{
  "n_layer": 13,
  "positions": "rope",
  "rope_fraction": 0.5,
  "tie_embeddings": "early",
  "schedule": "wsd"
}
Each number is 128 + 24 x the weight over its row's rms, rounded and kept within 0 to 255. Layers, rows and columns count from 0. Numbers have three digits each. The size before them is the row's rms in percent of the matrix's.

# q: layer 7 attention query, 192x192, rms 0.133, rows 0-23,32-54,64-86, columns 128-191
# k: layer 7 attention key, 64x192, rms 0.151, rows 0-22, columns 128-191
q0 114:154100123180122093105063125139117070161103142157121123152127140128135195126121064117145122162155103160130135144124153130149138150103099110140084101111176129105139075085154094143130131090095105
q32 021:146112118142121117125117126078108151145096130130162113171115183122111107134162147108111102141129121066155151114128124160154117094104160105121130103131124078126116118146125138130164142153148092
q64 112:103131118147090097144092157148123126113081128149115122136153174146099106119143127140111123169132100079120110172103149186130129102135122087091150079144151088170097099176147150097138181175103131
k0 019:165137132120134169140157167122105121161151115100126156133143131112150145176123087157163126142101146163116132163122140094101155138148105100156126127162128100116118139100179100111101100163147102
q1 121:147142186142117103126137105113118128135122105152110114126120190139111128079150096115157151124117127109147123121144140120171173109126107139092139151142107120127165093132143087124138131072097088
q33 047:091139121131134132096110146151162127122148137134126148120108085099122167144085140118157126112171153180102086136105133111120118168137165107170108123114122139100122128109126120087111116093149159
q65 113:139131131131125134087156131136092116136151118111113108096125063084129146133129131153142102111148164147099110115112131126128162146155092129162116086114151159094132134112112136077124139066127161
k1 029:174149087156144163150141146083110094163121114111117126134125106144127092162121141146132130108080133147131164153087171121127177142107091114129116104119164131144080142097123138135099151151128172
q2 096:105090151152123099167110110137151140117142142118155121155139160168167140089127179128121152159137164105139093129127130198098102099086136142088097138071179150134170104165158142162188109178141120
q34 058:126107133123149160092121118085140125078102119153131106121159171119140109105126104117116135162125173123156154097133145106162103105174132132120115119109139137137114111158127137114146168115109146
q66 112:126131107104145143131118102112152151109117097166143107133139179110129151121148160127122098148133185138167124095128112142178116104153116147097168130113159158111104127135118148128112130161128159
k2 045:062094175115105126143110134183119138118165127120120108147118158102126139124130171135133140104148134135145069102136132173101108125150115154168151121110094132097166121126105109142121146121119098
q3 108:118147127115100120130139159139127128084123166109147136151088078099086068122144125120131133146115116107120128167145118119112136143165137128156133139131086120123128143125113146107127139131138137
q35 066:095170118143086119143138137168106121148133125130125133159078081161090114107148131138119147096115103136112089158144114165100137119087145162146124136123142095118146141124109157134126126152139116
q67 116:137139149148066128134139145146127132140147144119131130180127058176131121132091086140124147111114101109107111162129118155128132123133145118157111127114107096126129155135168128116158118104143126
k3 044:164165089115139129130114081102135109105078101136131129127172119132124141129145117113140117124123121135097110146107123108138139158114119105105095170131160122128104133141130128175163124083133138
q4 124:128139137116129129108103141134114128123085162142120112158125118106129109089136136122115183154122126114086127128125113056123105147154138171159134093092120088087108120121135159102125138163160123
q36 066:100176125149123122124127119118101133151147145132141116129087083172113095103142130146120165129139122142090107162128116137096122134119111159132125143096162096104152131137139165149099139150129162
q68 102:119128171099113123153139126115143129130108170130161129136116089188112126142104097111116186139148154142132125152084107130130103092141116130171137158149123096107125174106126115151139119144122112
k4 046:152167119139151124143105097119100114099081097113166107149129161112132137133136120128152147139127133127110093163125118116091112148139100086073120159140130109106136155133129106177127118077144151
q5 119:102156106104130162118114116119128087095129154105139098162130086118114109140139089108121123163141140126097095154132139140121131125108136128132163149186131151122147120162115134148111150097088156
q37 057:144136136120111127117134141171131117132124107119154092170095107144151170121107131110155130129102149132088084150166157118127136123128154124185144131154107171160117118106128118147128149102137136
q69 103:105136115142124183156118126142128114110140154124127117148127121130128121121159147104125090165108114115132151118164140111081113103119103195170125110111096106141122096146141120106156122091124090
k5 064:118125147136096151121106119162110114146129122116149121124090138070172166145142124166128166104123146117103171151127087148136172085054138107151160086140075158175134106139128136128122095114152061
q6 111:136121142098098104125127166125096140170097093114146120129094104140131099095115134134123085134108118071112132168136110129131106141149124154123125096124098104127146119102147165083150119110130142
q38 069:099101122092147099138152182093094160130125130171122138129124118111104086111105113156120127132099119145101128142131088158115117120189136178079121129139104119149092117108111140085140109088161121
q70 121:076149160119146121111122145139129126127080126159129171142104107101139114122146087143162162147071136096144149123187121148151083127155152158115100124132156170144140084116140136095109123152167168
k6 058:127110096110096087135120148116111150100113162116129143126132144134144120144082066086120126118090119159147119105126119077148141156194130155107136150133113103161105096118112153105119125134147121
q7 101:101131145137149160154171145120113111117123126089126133153147162123096097167143126134133143111132100121125122138111095149135149121160090126161129112152107089154101111186149142109130121166153113
q39 067:118125112109107125118132113098051092102092158130125137136138098123124094161122125164153114161092144114166106129117108164120108147166148112133106084102139128104124126150118092138102126139121126
q71 108:116136147158114121098114169100113140176162111119135089181132148122072162140152110136153155099096117172129136142129133125145105085144148137090136123130169185172150126154128129119158122133178103
k7 055:139160158154113102165125115097079106123102156136160127138133100090121138107148118130114112119079090081129113095128122145113119129145115160101063122152114161090121102133100131079116113121147134
q8 116:119118110153155108135169113102173152088139152127118122102144139165140082120134149118141122158156129144118096110088166146132101123109139122142133111146063105178135139147112143111124144122155143
q40 015:137144173146114128133116109151146108152109099119097135101200153130160140152139112135146114148147148161133130140098182161113132118152123116173142107157131089136115156145145148119145114152124124
q72 115:133135083136118098109107131097133146116135109115120117100108129127184134106110122153134081176117102111109108102157102123128180146125135112140106080106111136118104130146134111116132135122115128
k8 015:088105122101106084154101156094122107127123128125122122155095141101105086102128131148104120166194135077149102130083115112125091118122115110082169127161112096166135074144110156146113149162137087
q9 114:125068159132129102144148154117100070135102114161119130114087099087097164117122106111147111154138128139127130136159106119134136104165163131171146134092143106111114126145187116123122102132139102
q41 023:136137170122158162118105104137089173100142123151101098113106136120155135111111089122126145119135150153134151104115116140133123125131089139151143138097147121090145161065136126115130123110121140
q73 096:174123141106162151148134130088101143100152115143099107149119097117129119140106141109096156131134151106139114142118113137167141090141113153116144121184190200099147137092112164136122127137140147
k9 025:160101098124156140108139129104126089135160108095154158168137129149099100128137109124155151139106155137125138150073138122142182135156073067100106114149142111148095124126137146129135124136129150
q10 089:141106121163114105126147089135109088087143080101118126162108116095103115136139156123118131177149108104133110164127105136124110117101121097099149118127171195162114109125129153084155110128108119
q42 042:120142126130103105123124115068102126115110116142165098148123158133167051119127100140126126149118103079139122132153102162147127088128155156119164119119143102141130094149125126149158135135116142
q74 098:130115127098134108109197140083158130129095109148168131140112137135111134127133111117137164142106129130124158110166112143137077116114155140134136143139089113147128132146084141166125099145146103
k10 025:128115114152137175140109153140110114141131164093105129152109125124130102110107129168128111104137160117121094127130151132131098151143158128153132089121075152118133144075128146098130143139120086
q11 094:137112094112106142118103150108128189148123127146120146085089107135154154127109102187132100117123110157146150119141136104129144097098133097141144184151091128132100130102128130112100102151114100
q43 041:171102107132092130132110140192148141116129145085109146150151136103141162117107122112180128099158139153141171101126160089142144130161160086142110130169131128121132121138121105094146096121146127
q75 094:143118069148121169136134126195085121135143138111060109105149157103157117145146120145141069128144108141133143162094141115111154130153126079139125128142126118114126072142170123104121132183122120
k11 036:073130165119108119119131183163128115147196140122131102153108126114110134138119157114124109092155117134126101107118117138119102114145114161173152101114092169157167120160087123096130130115124101
q12 098:158123096116104168161150153158153138109131097094151104147096101128117131098120126161131097173070114070112122138161130112118138131156138130176129124081105121145156139139086165102154144111104168
q44 045:117120095100089137146100168203145120096132120132106122136116102125112164113080136125146121119131155103109108116120112134125161091098190109161123167136099093147122119111074104079150136115104084
q76 099:151146089140146143156129151168153131068135089128139084116113108133186130114117124120168084156130115082142129150145139115131127120119146117164106108157117123142097079148141065092118118116117137
k12 042:080098161070082136120133160151129151143176147141103158155129124128138146138105141128149106107139134121122149136122133147134134106122174124153158049126109171146162119158136121111135145116157118
q13 116:098122108122133137128200122129168110140150080150141130122097108136105155136127122114157077115160121125101103141107175169131172133123129121148121131188075163149136141133122113153140087104107113
q45 073:167099100097112170122178153128152113131132087133072113123138147105127162150108110112140096133115124111138142083127130121147128145155156074131126113132102105100105117105132134106125147121121123
q77 103:188155109098108133129166107120191116138145096139149109148115153137087139119121089133139089172078102139126142083102122135102128162087132118111126134114134144099134122112147173170126127118120139
k13 051:122072127155076173119153167140135106153148120144105131140151131133127108145147114092117103145138124097115143126133157120097143115123170138149135108117135121128097141138136125089155155151142123
q14 110:115150106109101123106143139124112106108106139127152108097092122140142110155114109143113087142126130112142151129103129116142102132114138133132107113135080090153145124130116085089168165121119152
q46 075:085141152140118117117131136133141150165113124130151118097152129121101130107123111111127127077089103101146102091092130100136111109110149156156164144147129137127153173173108094138118130120099116
q78 104:133138184132088144109150144156147178099151096091129118137151090114150072115128108177150120174107127096145123076140123119099155163118106171115126097096131142141138098082115091153112107145087116
k14 061:120141130156125128153194145131146156143156122118117149064153154137105147173121094113128129116114115102124121128088150119163102120150141159153149141114138099174128138144147122131154138193127128
q15 107:109081117147089080207121146108135196149127103151082124119155164137129156134099105123124145162151115127123162122167141137093098161134130125138120132073133143131115135096184126136163096135126105
q47 064:147091137139158121124096160096095094111128136119154143155130120128119207158140142144132138163136137103105182095154131145134130134135141169173070123172124156138157149099138123118192148154144131
q79 098:093134090160090135118153085111096155123118151141173122131122138143109186130135126126125112145144099177116184183167091097075113158138155094128142150130135109155173119134113140096095106130117118
k15 056:133142159131163103121149124129068144118137132128122115116103121108126185110111108132153096150124157105120134072122075142105135150134135161149102088123122113114146116080140119118169114122138116
q16 082:106124106143141094105133134170125128134125123123145140092117151107129138085064132119136097101113143143118157111149159131107148132066143157150163108160109114143114113120140127149089137081145124
q48 162:152104144120165134104143111146088141126103141120149122101092143142094140102138095151101123082141115132154115142129154140113139127140184129118156152144126123164111133136151134166121150131130133
q80 093:124112139089147079099135141141094111155147143115116111155084152112092122106205077172114152091128103125141137175134155128117168117153181125101113130140139139134124129115110140158099123116135150
k16 142:149104150119163138098142115141086141129106137127152126101093147146095142102138098152094122087146119139154118141122157144114133135141181130123156151140133118163114129134149137164121151127131133
q17 080:125128120135137107154152108135104140172114098110109128142161142110127125129118147122136141125151094108128146136099131107128122119133180116137136138162142139139153123088162089123156068129146104
q49 158:111194132152119151141178096123126077159109110123126126148151153121095107144131156100093152107167123136118160093105108100085114133129125140124159097148156144141129150127144109102097083102113079
q81 090:109193119143130142168121076130144106129134135107140132111124128112184117123147149142104104134153105148137151125168099113121125107148126118154139091162139124140122141120138181103092170122133130
k17 141:108192136142129149140178095118128076158108110129121128147150157114097112148131157108091151111165120137110162091101110104084116138131124136127162098146154145142125153126149110102097087102114080
q18 076:130105129118134101125134152063149096086122075169105146119157160139141124137138138102126113120123140161117167133161141123130147116180157155142131116087095138123162105109136103120121117154130118
q50 174:116120139130093145122133175073198087105139111132076142121151127166129123126173129103144094130167136140093167143165104133112162124123126147132098133161067102120135111119163112088089133119134130
q82 084:116138145091096147129154118105161110096117079154058163110143114153158108107147100129166107098149154137109121115170103101160149114166132138128165146143144097103130123140130080077096131144105106
k18 153:118120142129096148123132176074197086107142109134075142121148132160126118133175130101141095130165134142096164151161105135117159115118125156130094131161073110117128113114159113089082133124136131
q19 089:113153118112135140179133114160174148114118098115131138103130147124154140099125136156157139148161153088123139101124118140182164095139159155118141112121125087133157129152108092104141085159126127
q51 165:137141108102129105160107077130163144122073140133139135127112125098115163104110135193166151134151155090108139117081115143144157092159100155105134097113134124142124107102135118093137123128099153
q83 088:118154118131145125095116153103113145100116147107139134141175108102147121116096077196169155143194144080126137140135105168141132134142095135177092136119145139148122116130118137118108138120119136
k19 143:143135104098130101160108074135160140125072145138144133124111124092117162111106132196164158139150155093102142118075112142144151092156102158105137092119137125140129115106134112091140122124098155
q20 085:147167146134134120158155121141149116159129146119120117118127122121113136130141106123144175119132118135094165177124166165174116112118136064122104160115120122101140147127131106151115131106154113
q52 164:169124142145149131134139136109137113108136092104156122108173159101161078132111114144121142109128158136117177165120086157122103091137127113161107141116079117079153165104124148147145143137145117
q84 094:129141120162139129129127164160201138113126138117135129156171113102122125099115153146113092113092133132106136124163084106116112114121144138143147125123115157124161158152133169111077132121124111
k20 147:168128144145147130136138136110135111115138095099157120100175158097160077140115118146118145109127156136114176175118087157123106090136126111154106143112089117074155160107126149147145145134144118
q21 083:137181112138148100154114137095100118104114138101127120123142093103123112141088128111142156175129111110135157119121116161105117124116114170154113136073143149110159128126125121119129113107124107
q53 169:146120124103146099121144146145101100152113144079128115158141091145126113150124122078138134192103127169172158122100081182114155150124148174108126148110135122126121110114088146110156143122125092
q85 088:119082146143164105171147157193114112157104156109158116124134100108133128139126111106115118175125142157123175141115129141151158162117156150159102134096137133121100130089114123131124160130093106
k21 149:143121122104146101121147148149106098151108143080123117164149090150130112151131122079135142194102129170166151115097084183118158144120150177109133149107136126128124105110087149107149146121123092
q22 089:165121116120134106142152118151102119144161131137127136127152122151117176140169143119110121189130133125149164155121127140131169143181156100137124157115126081130098157131118110121123141141094125
q54 161:154155097101120116120121143153105123143134126125109141161136141149119130138165110126144144155156133143170103141170147148107185101147143110130102132127086124153113150110106062142156129148126133
q86 094:164157139131106133119108135131110107115141127168083132131159106113134108182144069106147164133122139121143138144103141157149175136102131098165111139136065140103106145136099084130095173190102173
k22 140:157154097102125111119121141156114124151133121133101142158134139151116132137170111128149147154152125147168101147179156143100181103149137105136102131130100129150116146104103068144152126142124139
q23 089:133139102097116138108153136120099124110077125104160107126088125095129148103124146106146163159121165114150092123095138115116150125094129117128121142111068134125128132126112083081145136103168115